{
  "hidden_size": 256,
  "num_key_value_heads": 4,
  "hidden_act": "relu",
  "bias": "all",
  "init_std_o": 0.00416,
  "init_std_up": 0.0235,
  "init_std_down": 0.00294,
  "learning_rate": 0.00584,
  "beta1": 0.9,
  "max_grad_norm": 2.0,
  "schedule": "wsd",
  "decay_fraction": 0.773,
  "batch_tokens": [8192, 16384, 32768],
  "max_seq_len": 2048,
  "doc_mask": true
}
Each number is 128 + 32 x the weight over its row's rms, rounded and kept within 0 to 255. Layers, rows and columns count from 0. The size above them is the row's rms in percent of the matrix's.

# layer 8 MLP down (transposed), 512x256, rms 0.0638, rows 173-225, columns 0-63
size [ 97  95 100 103  97 108  92 110  99  98  94 100  99  98  90  89  92 102 102 104  94 101  92 102  93 100 100  99 102  99  99  77 103  97 101  92  28  88 102  98 101  86 103 109  97 110 104  95 101 107  98 101  97]
[[135 143 152 146  92  96  77 152 126 143  96 134 178 161 164 140 138 153 227 138 148  54 149 129 108 132 116  97 172 125 113 139  86 133  76 113 179 132  98 106 127 113 147 118  94  90  43 133  95 111 168 148 163  87 106 153 105 133  99 117  93 162 112  82]
 [114 117 139 105  96 121  98  81 107 144 106 140 119 163  85 155 104  61 157 126 171 119 108  68 114  92  92 142 123  97 131 106 125 115 125  91 131  69 168 149 180 101 100 188 107 130  85 169 115 102 113 190 132 169 119 147 121 129 160 116  97 142 111 113]
 [147 147 125 123 149 131 137 170 113 117 135 157 138 125 178 201 110 152 154  64 149  82  83  34 138 109 101 150 217  81 122  89 107 200 140  66 144 140 111 152 156 153 143  94 146 107 169 128 144 202 138  98  94 138  72 123  72 133 110  87 177 166 133  96]
 [ 66 173 161  75 121 190 101 149 111 198 117 123 116 135 128 113 136 116 152 136 121 120 157 116 141  76 111  81  90  67 135 163  57 162 127 125  96 145 183  82 139 111 117 115  91 121 158 149  92  31 133 111  93  94 160 134 136  94 174 132 153 185 139 122]
 [157 142 156 117 122 106 106 113 139 125 121 143 118 145 137  87 108 152 154 136 119 128 119 144  74  77 111 108  82  89 156 125  97 141 159  87 135 149 113 143  78  68 209 164  70 145 119 171 131 175  62 146  86 108  78 186 135  82 159 121 154  72 180 133]
 [143 129  99 173 104  86  70 119 102 122  63 118 111 121 125 129 142 131  88 115 106  98 177 101 147 189 141 117 140 127 141 110 105 122 172 102 121 131 141 106  77 106 153 143 132  65 140 138 152 193 112 141 153 151 151 135 146 116 128 141 148 114 132 182]
 [122 144 124 157 129 165  89 131 126 121 125  86 124 177  94 175  47 114  94 134 125 169  99 112  85 122 120 110  84 108 147 119 151  67 116 125 133  68 109 105 127 159 123 162  94 113 112 186 223 103 132 179 141 126 130 154 108 172  88 127  66 125 121 141]
 [ 70 117 148 111 115 151  67  59 110  92 138  94  70 193 119 160 108 194 157 137 163 128 104 130 149 118  64  52 154 112  93  86  95 177 134 132 133  89 197 129 134 136 126 127 164 161 160 114 171  94 181  86  89 116 120 132 124 139  91  94 132 105  91  78]
 [118 131  81 111 154 172 118 102 152 106 125 126 167 115 130 167 103 149 152 152 141 121 135 179  88  69  62 113 143 143 115 127  79 128 134 143 114 146  71 126 176 145  87 132 143 134 124 159 156 132  69 103 109 137 150  99 142  93 124  85 193 117 143 167]
 [200 150 174  92 107  77  82 156 146 104 176  86 175 236 154 191 140 178 133  83 141 124 129 199 110 151 149  88 151 108 105 186  75 147 111  93 123 127 117 126 153 128 152 164 128 147 100 136 132 174  94 146 174 152  94 104  94 149 158 161 105 185  92  99]
 [105 152 105 146 131 115  32 108 167  81 144 163 134 153 149  86 142 129 207 158 130 133 142  85 114 101 139 106 136 174 109 157 147  97  91 128 116 168 154 150  92 180 133 110 101  95 129 129  76 149 160 145 126  94 136  74 139  96 138  98  81 141 123 137]
 [110 176 120  87 110  80 128 128 141 129 118 130 138 182 159 122 115 125 146 128 138  85 129 161  87 132  96 110 126 111 108  90 156 204 151 102 130 223 117  82 140  96 105 142 117  29 106  84 137 126 124 141 168 159 132 114 110 167 148 124 129 155 109 103]
 [251  89 109 126 123 122 120 122  72 130  91 130 162 126 148  82 127 152  86 174 133  88  81 131  95  71 126 115 171 137 109 171 157 166 125 169 100 104 154 155 159 161 121 157 131 126 120 154 126 179 144  93 151 175  86 146 115 157 155 120  57 196 100 176]
 [148 119 163 183 106 117 190 128 121 133 110 111 167  77 129 151 182 153 119 103 114 142  82 134 166 106 152 126 124 148  85 143 137 139 122 146 136 163 111 108 110 133 153  58 149 127 117 115 138 159 122 154  81 112  56 144 106 143 153 123 155 134 101 145]
 [154 116 142 126 173 131 140 135 140 113 151  86  70 103  79 152 157 140 148 107 103 162 139 127 194 145 102 143  85 154 179 131 117 141 157 187 144 122 123 105 140 141  62 180 157  84  72  61 136 124 106 108 117 166 134 141 149 100 167 191 118  98 168 106]
 [150 130 159  99 140 126 167  93 115 186 100 105 189  93  63 153 150  89 178 104 156 157  82 145 176 102 106 165  92  88 202  97 139 138 119  86  94 110 119 154 108 110 102 133 174 184  73 144 141  93 168 138 132 172 148 104  92 109 136 132 103 119 115 150]
 [143 101 182  96  89 146 108  69 167 135  87  84 144 131  80 149  86 145 117 123 198 137 131 111 161 142 145 141 153 108 124 152 165 141 138 141  95 135  95 131 139 117 187 157 196  90  85 143 147 150  99  48 121 135 116 120 122  90 177 116 129 134 176 139]
 [147 138 160 154 123 148 117 119 115 150 100 106  57  97  88  98 102  76 119 140 141 173 104 154  68 177  97 140 147 158 163 119 141 119  95 126  91 131 193  97  91 122  67 136  28 166  84 100 163 104 114 105 214 130  71 152 119 150 157  91 109 126  69 153]
 [104 109 125  89 147  85  72 187  67 113  73 153 145 170 132 104  83  81 161 110  64 114  88 109 113  76 180 152 151  97 130 141 142 118 105 101  76 168 132  95 101 116 133 145 196 127 154 115  97  36 150  90 157 144 188 122  78 143 155 152  92 147  51 111]
 [120 102  95 124 162 131  94  67  98 148 118 150 182 175 115  79 125 109  94  56  67 139 141 144 164 118 108  67  70 101 137 100  95 162 128  79 178 153 120 134 136  91 111 157 112 148 111 104 144 145 150  84 173 119  78 117 205 135 119 142 167 112 136 142]
 [ 74  95 137 143 150  52 138 125 147  87 125  94 127 124 166 131  69 124 130 112 157 112 152 161 185 171 136 172 130  93 128 166  73 164  83 115  99  73 104 145 150 108 189 128 130 119 103 159  95 155 109 106 151 135 139 164 121 127 114  98 149 152 151 140]
 [153  56 105 122 124 136 118  73 138 152  87 131 127 177 181  79 191 146 176 175  56 103 116 130 128 149 154 149  70 184 123  73 149  93 142 123 127 158 151 127  79 103 149 123 128 138  67 178 158  99 103 110 138 126 138 128 163 129 124 211  94 115 124 157]
 [125 106 180 187 144 109 100 126 158  86 161 111 141 114 122 119 120 131 162 178 117  77 142 172 112 115  84 149 178  86 144 124 137 119 143 225 105  92 113 122 160  88 109  94 157  85 150 160 123 143 133 138 127 129 158  88  98 122 163  96 130  94 191 107]
 [ 99 153 163 129  49 136 120 109 109 156 161 171 117  91 131 150 162 191 131 127  50 148 124 140 157  83 124 125 108  88 163 144 134 153  93  86 115 173 120 133  98  98 156 103 100 165 216 117  88 127 145 221  70 153 118  81 129 183 125  91 174 162 170 219]
 [133 161  75 169 104 140 132 118 118 115  89 120 137 126 166 105 139 147 189 112 134 144 109 138 108 149 130 124 132 149 136  70 103 150 143  95 114 132 172 159  75  81 126 181 104 134 120 158 138 147 151 183 150 104 107 175 136  89 180  97  54 118 107 169]
 [ 59 130 132 124 112  55  83 151 127 154 127  86  86 132 168 110 163 109 127 163  83 193 134  86 157 127 150 166 193 112 151 139 112 182 175 108  91  71 101 139 156  92  97  96 154 105  96 149  95 129 137 101 136 114 102  98  70 133 117 163 159 137 128 124]
 [ 90  92  86 108 119  91 141 127  43 109  94 188 115 144 124 165  86 142 103 104 113 178 128 117 142 125 130  47 111 179 159 124 151 161 153  99 130 105 126 115 132 137 148 132  91  72 170 140 127 104 135 127 115 117 158 111 177 113 150 175 165  81 129 157]
 [ 87 117 102 130 108  98 140 194  93 150 125 108 126 130 119  88 109 174 157 132 172 135 134 120 113 158 186  96 150 127 144 145 127 137 183 144 159 149 143 145  88 104 100 173 135  92 172 131  82 158 139 153 173 185 152 162 134  56 215 147  76 146 153 168]
 [127 122 121 150 137 108 156 154 179  99 164 172 110  89 136 114 184 111 131 110 206  81 142  67  98 139 163 148 134 121 160 128 161  38 145 106 143  58 116  92 108 166 189  81  87 173 163 162  69 203 105 144 113 117 135 127  93 117 172 103 125 146 194 131]
 [ 98 147 111 105 149 133 131  95 160 111  72 162 151 114 134 167 123 139 108 120 113 124 108 130  74 142  23 141 131  96  95 131 152 145 176 123 131 127 209 133 150  60 120 160 102 125 103 155 183 119  77 138 130  83 130 139 111  79  94 132  70 184 112 181]
 [146 101 168 150 151 155  75  94 148 105 102  88 119 120  88 132 115 124 146  98 112 132 181 143 118 138 103 201 113 117 124 164 124 115 108 129 141  30 159 163 144 178 125 141 137 129  94 116 133 128 132  92 114 210 121 193 112 172 190 126 160 134  98 146]
 [172 141  80 154 114 147 108 115 144 123 146 113 125 143 148  96 149 186 160 102 101 141  77 111 138 163 153 122 123 190 113 125 110 174  80 142  76 115 136 173 148 175 121 160 120 121 100 110 112 206 134  63 101 175 146  88 150 217 147 142 128 205 113 157]
 [143 160 137 150 121 104  75  86  97 162  98 102  94 113 132 140 156 115 131 171 141 149 175 183 105 117  71 109 154 134  72 124 146 155  36 133 113 119 145 127 160 128 183 126 149 102  52 138 164 111  85  98 126 131  60 145 126 102  58 134  86 159 110 106]
 [119 152 128 146 110 202 124  84 108 114  89 127 136 167  91 115 182 117 120 138 145  65 134  79 117 146 122 103 194  93 117  62 133 155 142 101 136 152 132 177  70 140 107  94 108 127 102 139 138 136 112 110 130  72 184 175 141 142 142  91 114 166 109 160]
 [ 95 140 119  80 183 137  37 119 140 118 133 195 121  86 133 128 128 100 127 177 105  86 123  99 113 104 100 125 103 135 110 124 143  95 169 140 142 147 122 125 150 173  81 119 163 101 126 153 129  76 123 117 181 121 164 101 110  74 159 106 146 127 116 124]
 [158 124 168 134 115 145 113 187  89 109 127 121  97 173 153 107 106 131 147 113 167 104 103  72 174 158 121 207 153 112 114 153 147 155 145 116 122 139  92 118 131  73 182  95  69 125 149 181  79 153 132 172 138 185 108 110 132 131 180 127 104  82 128  73]
 [178 112 183 132 133 152 106 111 136 145 115 112 143 118 138 109 132 111 118 181 147 129 172 165 114 200 167 146 123 156 176 100 200 176 150 143 146 127  97 128  82 159 145 185 120  45 150 158  82 142 138 159 116 138 114 103 113 111 134 151 140 110  49 113]
 [144 216 109  76 105 112 119 100 123  92  97 141 153 114 147  98 140 110 107 164 172 170 103 153 194 150 119 149 100 177 156 121 154 167 119 103 118 114  88 154 153 110 119  96 157 133 114 186 114 190 150 139  96 156 118 124 100 177 158 122 164 135 116 125]
 [100 108  83 128 124 122 179 126 183  54  85 108 154 150 136 152 121  99 106 129 147 129 139  83 131 154 129 137 126 143  91 113 125  80 107 144  87 100 131 108 164  85 197 113 126 161 186 148 123 158 133 137 122 135 128 131 100  87  88 140  91 144 139 132]
 [107 187 135 113 149 126 181 175 135 128 166 171 108 158 129 127 142  96 150 136 150 124 106  80 152 137 130 119  68 146 173 102  89 147 140  93 156 120  96 137 122 175 106  93 102 183 189  98  93 186 149 141 175 112 153  94 122 128  35  99 148 151 115 131]
 [116 152 132 139  91  85 173 101  84 123 184 145 139 134 174 139 135 140  71 119 179  85 132  69 109 118 177  67  72 184 133 107 144 115 185  78 134 164 152 141 113  63 128 127 109 115 140  92 162 131 113 117 132 127  66 140 102 134  86 132 140 122 138 170]
 [178 147 134 156  60 121 178  34 148  96 136 107 146 121 110 157 179  92 112  80  98 159  90 111 112 141 101 154 120 175 147  77 136 187  90 108 138 133  91  99 169 117 146 169 101 106 120 118 143 147 116 120 132 150 152 137 117  81 179 121 107 123 136 133]
 [144 102 133  95 116 116 122 150 157 137 126 159  85 119 188  72 158 116 133 130 134 156  86 118 166 153 203 110 136 113  77 143 149 116 119 114 156 124 116 104  93 101 109 158 120 132 148  51 120  46 173 121 128 134 110 102 141  72 104 129 149  63 157  91]
 [223 150 149 126 119 118  86 164 113 107 129  86 140 124 138 182 156 115 129 164 180 186  68  94 100 137  97 143 187 138  81 182 138 144 147 124 158 138 156 107  96 145 130 128 145 146  76 125  87 117 139 147 134  88  90  52  75 136 127 126 110 159 164 129]
 [ 87 131 126 144 132 111 148 215 125 122 133  43 138 133 133  77 114 126 166 123 160 134 122 154 140 167  84 146 143 130 124 133 112 125 199 141 108 120 138 132 141 143 155 128 108 144  88 133 133  92 126 180 160  98 110 102 126  76 142 151  92 165 200 104]
 [114 122 109  66 161  93 189 136  90 112 117 142 142 146 114 166 138 119 141 124 133  58  94  93 149 136 161  65  60 174 150 113 156 167 145 104 120 133  97 138 142 223 208 114  76 105 133  84 109 151 143  87 185 169  69 117 126 148 179 149 167 115 131 113]
 [109 107 129  85 106 141 169  79 120  79  77 110 169  74 129 152 100 120 111 148  48 120 113 174 158 199 158  61  95  92 100 180 162 190 112 128  62 113 126 105 132 130 174 159  87 155 131  96 184  72 198 127 155 114 139 179 141 114 158 170 123 127 190 126]
 [ 84  63 147 128 143 122  88 168 131 150 162 198 126 113 143 113  99  91 146 143 167 108 186 105 119  88 142 109 186 158 113  82 131 123 152 157 158  95 145 138 123 214 102 117  94 157 164  61 157 111 138 149  82 168 115 179 118 126 152 123 131 137  57 115]
 [ 78 100 152 193  95 171 159  98 108 199 113 137  96 127 123 142 138 102 226  96 107 142 117 126 121 142 107 117 144 135  82  88 111 120 140  68 163 137  90 113  87  80 138 128  97  97 158 123  98 140 186 125 128 146 123  90 116 109 181 127 117  74 157 186]
 [ 67 147  91 129 120 188 160 124 138 104 116 168  96 145 159  97  87 162 116 171 129 173 135 130 127 133 140  84 115  77 139 180 144 139  85 122 164 127 132 138 152 122  93 149 125  94 151  46 135  69 227 118 133  43 167 139 154 118  86 100 119  94  83 117]
 [ 90  99 115 110  55 120 133 102  66 173 134  60 136 147 142 154 156 161 129 176 130 120  75 154 105 156 131  70 219 168 187 118  74 177 126 136  89  93 180 137 124 112 135 143  91  45 155  94  73  74 127  89 119 127 155 145  70 154 134  80 117 104 136 107]
 [122 160 120 157  95  44 132 170  88 115 159  98 158 103 153 127  86 125 125 119 172 172 131 101  83 114  86 123 145 140 119 124 136 147 149 110 139 104 131 162 181 180 202 127  68 163  91 146  68 105  87 127 167 132  49  61 124 128 135 131 139 122 153 139]
 [100 140 111  64 140  64 110 132 169  37 131 126  95 107 131 113 103 142 202 104 133 122 149 132 107 115 160 137  72 182 143 134  96  67  92 139  77 131  95 155 160 224 189 122 172 112 177 170 106  82  97  56 116 168 164 169 157 105 127 107 146 110 120  91]]
# layer 8 MLP up, 512x256, rms 0.0826, rows 174-225, columns 0-63
size [ 98  97 105  92 108  99 101 104 105  99 104 103  92  92  96  90 102 101 103  98  95  97 101  92 100  93  91 108  99  94  88 100 103  98  94  19  88 103 104  98  89 101 114 107 103  89  97  98  95 103  97  97]
[[170 136 100 141 103 120 111 159 102 108 132 179 178 164  90 150  67 145  93 177 122 131 153 200 131 219 130 209 149 133 141 145 165 111  86 188 146 136 153 122  99 151 168 118 165 131 138 112  82 127  74  86 165 126 177 156 130 138  91  86 154 130 116 178]
 [ 76 142 105 146 137 165 156  48 175 153  81  75  84 158 162 139 187 115 107 119 114 141 112 217 151 164 114 103  68 190 122 114 175  96 141 205 129  76 131 151  77  74 142  99 175  86 138 120  85  88 155 135 140 113 161 111 161 160 155 128  94 146  79 123]
 [218 126 149 147  98  86 128 141 183 119  89  69 105 198 126 129 125 128  96  99 140 120 107 129 122 102 130 112 128 161 149 100  67 111 159  59 118  78  68  82  91 143 129 158 123  91 138 102 156 158 171 139 165 154  86 144 135 148 115 146  95  90  83 163]
 [156 111  75  95 167 121 147 105 136 127 123 182  94 116 137  95 112  77  78 123 141 119 120  67 182 122 109 188  96 144  89 118  78 122 128 117 142 136 140 114 182 125  63 119 149 145 100 142 128  75 176 127 130  86 205 108 127 171 135 139  92 175 131 130]
 [159  91 116 144 192 135 134 142 167 154 219 149  92 145  94 209 107 131 151 162 149 123 119 119 155 128 173 187 141 164  84 160 102 117 207 148 207 142  96 162 210 106 106 124 151 150 139  78 110 112 132 108 127  48 104 164 148 148 111 123 102 155 101  21]
 [120 141 120 118  69  47 152 119  74 149 169  77 148 115 116  75 139 171 162 161 125 109 143 116 171 113 129  99 143 132 182 157 151 152  95  88 145 115 115 135 155 105 126  72 106 126 215 123  66 176 136  73 164 115  91  78 140  70 143 141  88  98 125 136]
 [101 130 134 144 105 135 155 181 179  97 118 128 153 168  97 172 158 108 143 110 100 156 129 128  82 142 125 212 154 149 101 107 140 119 149 105  75 125 145 159 145 127  82  54  96 167 104 118 137 128 108 144 107 150 143  62 114 148 115 112 152 196 135 118]
 [ 79  76 164 140 156 109 116 174 127  94 125 101 149 100 162 119 121 184 143 108 117 161 187  93 157 250 141 117 118 171  94 161 170 143  91 116 137 125 114 125 106 119 192 134 110  81 144  99 209 116 172 130 123 117 155  94 144 124 112 130 125  62  94 112]
 [ 58 126 110 181 121 148 145 120 121 138 135 117 142 138 130  86 187 122 120 158 125 127  60  80 120  68  92 150 131 156 133 115 164 146  97  99 156 113 110 145  47 150 100 121 148 156 137 172 167 114 116  60  67 133  80 138 130  58 134  96 132  90 128 133]
 [ 95 141 130 121 116 157 137 104  95 177  91 109 116 113  96 118 152 168  68  84 130 119 143 193 101 124  77 128 118 110 207  89  84  96 165  78 121 113  91  80 145  87 126 178 180  92 146 127 140 127 121  71 113 110 106 156 140 143 129 121 178 132 114 139]
 [162 144 142 213 133 205 126 117  96 165 136 186 131 123 148 173 130 139  82 161  92 111 108 151 187  94  98 152 173 109 108 148 104  59 133 105 134 116 164 145 121 173 137  88 121 184 132 179 161 125 141 124 142 138  97 137 143 118  89 150 109 157 100 164]
 [119 135 105  84  98  98 106  73 186 113 148 112 149  69 122 117 169 119 119 113 123 131 179 157 110 145 151 127 174 145 103  97  99 116  95 150 130 112  98 133 138 119 144 115 109 140  94  88 128  81 204 164 159 143 142 104 166 123 166 155 113 138 113 106]
 [129 131 108  90 185 155 115 109 144 125 177 140  93 117  98 166  95 125 124 139 127 154 190 104 169 171 152 122 131  99 184 119 155  95 152 155 131 133 153 124 142 132 130 168 128 100  62 113  69  73 132 149 179 118 146 117 166 199 135 101 160 155 154 166]
 [112 181 106 146 147 126 134 142  56 117 118  96 116 168 153  90  80  60 120 148 126 144  89 152 146 174 127 148 144 139 120 114 128 113 116  37  94 134 125 176  93 119 188 102  99 127 169  91  91 111 139 173 125 116 131 106 115 184  96  94 155 147  53 114]
 [172 180 146 168 113 120 110 113 137 116 155 117  92 242 128 154 133 151  78 142  63 106 142 121 110 164 140 127 124 196  82 138 110 143 128 106  62 128 115 138 148 134  60 102 132 131 148  83 144 135 147 140 115 168 123 168 161 147 102 157 103 168 135 133]
 [129 134  93 118 118 123 109 151  77 140 117  88 109 129 154 150 118 193 100 155 103 191 174  86  91 157 126 116  87 141 140 117 126 129 134  91  81 105 126 104 130  98 121 135 168  84 168 103  82 142 172 126  86 138 184 155 189 198  78 126 112  77  79 121]
 [123 149 194 132  99 120 111 137  63 116 142 142 101  65 193 169 123 120 133 144 137 140 190  94  99 104 156 116 140 136 125 171 133 146 118  99 123 146 142 112  56 124 150  93  85  80 158 162 121 111 198 128 156  92 131 139  86 117 151 137 199 125 156 157]
 [ 93  65 111 106 172 189 188 118 178 104 133  72 127 212 163 147 122 158  89 177 177 178 160 125 181 107 131 114 117 175 124 148 155 156 156 127 160  73 127 189 155 129  96  95  92 174  99  80  93 136 182 142 116 117 100 105 186 142  84 131 111 117 165 110]
 [131 118 194 130 168 150 138 212 156 128  99 130 124 100 166 135 131 173 153 210 158 161 170  97  91 177  93 117 163 103  71 195 133  81 158 123 124 102 158  92 107 121 131 119 106 129 100 147 135 127  69  97  48 161 104 128 170 197 172 155 100 140 123 133]
 [179 144 144  99  96 160 110 119 138  85 142 105 102 128 137 176 143 130 163  97 126 149 113 155 122  68 120 107 182 156  95  91 163 103  94 177 135 134 154  96 128 112 113 125 155 126 193 180 180 142 165 163 122 160 130  62 139 170  97 144  90  70 124 162]
 [ 80 154 133 114  89 107 115 154 183 113 156  52 176 134 104 118 153 116 105  80 153 153 110  84 160 127 124  93 134  89 112 218 157 163 145  85 136  88 150 144 160  89 142 156 166 111 136 101 103 167 122 141 112 147 123 111 155 175  85  90 144 170 144  81]
 [ 94 121 158 111  96 184 125 120 175 168 123 119  68 101 168 148 104 165 108 132 103 121  87 175 150 142 182 155 120 174 136  87 185 102 129  71 122 107 156 162 106 123 187 143 127 108 205 105 115 111 126 111 103 111 122 106 157 121  84 103 233  74  73 100]
 [122  87  33 122 142 147  62 123  60  93 185 159 131 167 156 142 143  91 103 106 194  84  88 158 114 142 184 101 109 115 135  78  97  76 139 130 138 127 154  90 156 159 122 102 160  96  72 109  98 187 106 117 194 103 122 136  65 122 124 150 172 120 106  92]
 [137 160 129  88 121 137  63 142 160 118 135 106 228  91  90 180 129 121  99 163 136 110 153 105 123  99 147 101 129 184  96 178 162 148 115  95 116  75 171 138 145 121 158 126 135 123  95 161 129 137 110  77 105 107  90 170  64 148  79 149 184 141 125 150]
 [165 183 127 121 158 157 160 138 148 105 135 217 152 139  90 150  93 146 124 122 119 104 144 107 107 124 162  92 192 154  87 125 108  66  78 118 146 151  86  97 141 139 207  97 171 123 105 115 198 121  97 148 124 132 124 190 144 158 103  89 117  77 127 146]
 [107 146 116 158 110 132 144 130 111 169 126  68 173 135 155 115 206 102 127 105 139  97 101 165  72 151 103 154 177 103 141  89  97 133  56  99 152 111  80 129 137 146 127 105  81 161 116  73 143 140 172  98 137 165  57 132 121 110 148 127 101 103 123 144]
 [ 80  61 116 177  81 102 179 190  86 165 125 118 151 161  91 139 136  80 141 158 101 143 108 155 142 124 133 137 180 206  91 101 109 116 132 160 120 139 113 110 107 155 179  76 127 108  96 142 127  83 142 101 130 131  39  66 107 174 149 133 109 119 133 127]
 [152 181 123 201 158 170  77 108  98 160 180 101 135 110  98 132  77 170 113 106  83 132  80 125  88 151 109 126 115 151  80 112 134 122 109  91 147 155  97 162 105 139 120 142 159 145 102  54 203 135 147 187 123  82 150 179  93 132 140 114 176 117  83 140]
 [ 94 112 123 142  97 106  87 145  81  48 118  76 129 102  89 148 169  86 167 153  96  95 171 148 199 129 172 139  82 145 210 126 129 136 132 142 101 148  95 112  98  68 139 130 118 125 182 169  72 149 104 164 133 128 147 115  91 109 106 146  84 119 104 115]
 [108 168 115 133 203 144 207 137 110 170 175 143 110 153 144 152 137 144 170 159 123  62 104 105 113 116 161 157 158 112  98  75 131 110 123 132 114 133  94  61 144 138  91 147 142 204 133  80 165 130  67 116 133  92 103  99 149 116 128 119 115 102 108 146]
 [111  90 131 101 157 115 173 101 128 115 142 140 204 128 133 138 118  38 121 139 156  91 146 155 142 118 140 145 166 119 147 154  82 108 150 121 144 153 129 139 181  61 125 134 107 159 137 131  95  68 114 132 181 117 105 108  92  79  60  89 127 122 139 159]
 [ 90 124 157 145 122 157 175 108 120 148 110 108 131 112 112 169  86 123 105 114 171  97 153  86 140 122 171 131  81 104 100 122 139  99  98 138 150  85 103 151 115  95 127 125 124 182 179 127 138  46 124  81 110 183 168  97 132 175 142 117  95 136 119 140]
 [157  96 122 158 153  99 119 154 106  44 165 122 108 104 143 169  85 172 145 178 133 177  67 189 159 126 122 168 125 159 104 191  85  98 101 146 125 125 120  53 112 156 111 142 137 143 140 111  85  58 184 173  89 162  87 105 156 143  53  82  99 145 131 101]
 [106 104 144 117 131 108 109 125  74 156  71  84 108 183 149 159 127 145 179  89 144 110 106 158 155 123 102 134 126 119 120 121 156 132 103 114 138 153 140 126 135 123 167 113 111 134  99  74 116 114 157  96 122 107 172 138 140 139 123 160 204 119  98 155]
 [ 93 126 125  96 134 120 123 106 156 120 190 155 123  82  97 140 152 124 136 149 117 154 139 142 117 106 111 120 160 138 133  88 117 105 105  85 191  82 130 150 133 141 133 146  94 150 134 137 175  99  83  95  74  64 141  77 173  72 118 139 158  56 186 134]
 [142 146 110 158 137  77 123 125 132 104 132 154  99 141 146 116 104 153  59 112  98  89  96 122 188 133 147 130 111 113 158 132  94 157 146 108 144 158 162  90 187  87 111 161 115 107 172 124 102  71 127 161 124 109 111  98 129 156 216  97 109 121 115 144]
 [174 102 118 179 157 153 159 167 168 102 187 185 176 105 138 118 130 152 114 165 108 126 103 112 108 130 124 139 175 126  67 181 128  72 164 125 140 163 106 137 129 134  93 120 151 166 177 135 127 133 135 100 155 154 129 143  72 117  70 141 101 109 124 133]
 [172 200 155  82 170 170 115 112  57 176 191  84 103 165 162 131 133 156 138  84 109 127 144 131 153  79 121 101 141 107 113 162 111 165 132 103 148  84 122 110  91 155  56 145 142  78  97 110 106 135 149 121 133  81 132  80 106  98 152  98 134 184  73 139]
 [ 77  91 126 154  87  89 129 154  98 133 146 114 139  95 135 154 123 149 109 141  97 142 120 154 135 129 111 129 128 123  75 153 148 150  80 137 115 105 141 137 149  95 124 146 129  63 122 153 111 112  76  91  62 123 102 112 107 135 147 165 156 119 128 104]
 [137  91 118 121 175  96  92 142 175 159 133 157 122 140 116 146 114 147 146 106  94 208 162 156  82  94  82 137 184 119 101  98  89 126 105 141 129 127 124 112 150 101 150 122 134  81 201 114  91 115 120  94 116 146 115 117 170 114 162 156 128 151 104 107]
 [138 111 103 117 205  96  93 175 101 217  47 186 133 130 113  64  97 150 122 129 139  91 186 160 134 110 159 125 148  71  80 159  70 106  85 155 132 150 110 146 104 137 136 117 109 141 130 170 177 131 152 158 110 186 146 193 102 107 248 144 128 155 153  93]
 [141 149  97  97 141 121  97 190 106 133 158 153 178 165 145 166 125 126  93 129 107 102 195 107 121 138 150  92 140 217 104 128  80 147  96 107 169 149 119 130 148 146 169  92 135 105 101 144 150 171 113 108 122 100 232 131 187 172 153 102 106 155 108 125]
 [121 136 152 101  81 193 143 128 165 148 125 135  50 148 134 118  86 178 113 119  84  96 178 141 142  99 114 116 172 134 179  69 111 114 144  82 109 121 127 179  98 131 119 131 159 104  97 126 163 112 190 141 112 126 207 236 174 136  90  94 112 125 110 119]
 [130 159 192 166 118 183 131 107 152 167 160 142 120  62 125 137 130  75 134  97 126 122 151 152 142 116 198 168  97 117 123  81 163 139 140 152  95 112  89 144  91 123 125 166 197 120 145  99 170 184 106  85 135 147 150 191 132 160  63  96 150 123  75 177]
 [174 134 106 160 114 129  91  80 140 157 105 118  57 113 102 123 107 130  90 127 170  96 134  69 175 124  73 143 138 147 157 209 127 111 114 174 143 150 189 168 142  74 110  92 150 156 158 121  83 138 166  63 179  81 155 114  92 114  75 119 131 100 161 133]
 [155 145 113 149 179 118  80 105  91  94 168 122 108 162  79 111 145 159 171 131 176 124 137 155 152  70 169 175 162 123 141 108 125  77 102 121 108 150 157 193 176 113  85 119 174 129 140  98  27 105  78 109 128 167 165  83 121 110  81 105 147 113 130 117]
 [166 146  68  94 141 101 164 106 132  82 155 143 149 120 151 133  76 148 149 177 186  86 122 108 136 105 149 111  89 142 114  80 169  69 152 150  69 170 118 104 149 134 163  97 120 191  85 143 115 102 135 110 156 142 105 108  80 146  51  95 144 110 146  68]
 [139 119 119  81 131  93 149 157 152  88  59 121 132 165 188 144  69 133  59 145 131 132 110 125 157  81 135 141 135 184 137 143 127 137 146 179 126  82 139 141 132 114 139 153 170 101 109 153 163  76  93 167 124 118 179 137 115 113 165 113 213 135 108  97]
 [190 125 146 133 170 113  93 142 120 138 143 114 161  83 109 166 163 123 148 122 133 119 101 100 155 115 103 148 207 165 110 120 132 143 131 133  90 138 114 136 107 131  92 110 111 158 156 207  99 138 127 158  92 159  80 107 162 137 149 174 208 197 148 121]
 [126 159  88 217 160 135 157 130 156  91  80  86 138 168  54 120 110 189 137  62 127 140 143  76 186 102 154 148 103 112  51 121 128 145 121 135  93  95 107  71 150 127 124 130 132 176 104 135 134 137 140 197 113  98 155 133 158  83 178 107 125 165 117 152]
 [158  85  97 183  58 161 115 176 151 101 120  80  82 111 160  67  96  94 124 163 111 113  95 135 132 110  98 135  70 142 126  89 104 104 116  49 115 152  80 130 154 184 133 122 117 161 128 133  88  94 172 136  69  76 157 150 118  97 131 169 137 163 121 109]
 [155 126 107 162 103 187  86  75 147 139 131 129 137 138 121  99 131 135 100 116 124  68 128  81 140 175 154 122 187 132 119 106 145 146 106 174 103 172 131 126 141 121 147  94 119 109 148  63 176 115 180 108 125 126 125  97  94 132  96  85 114  81 130 231]]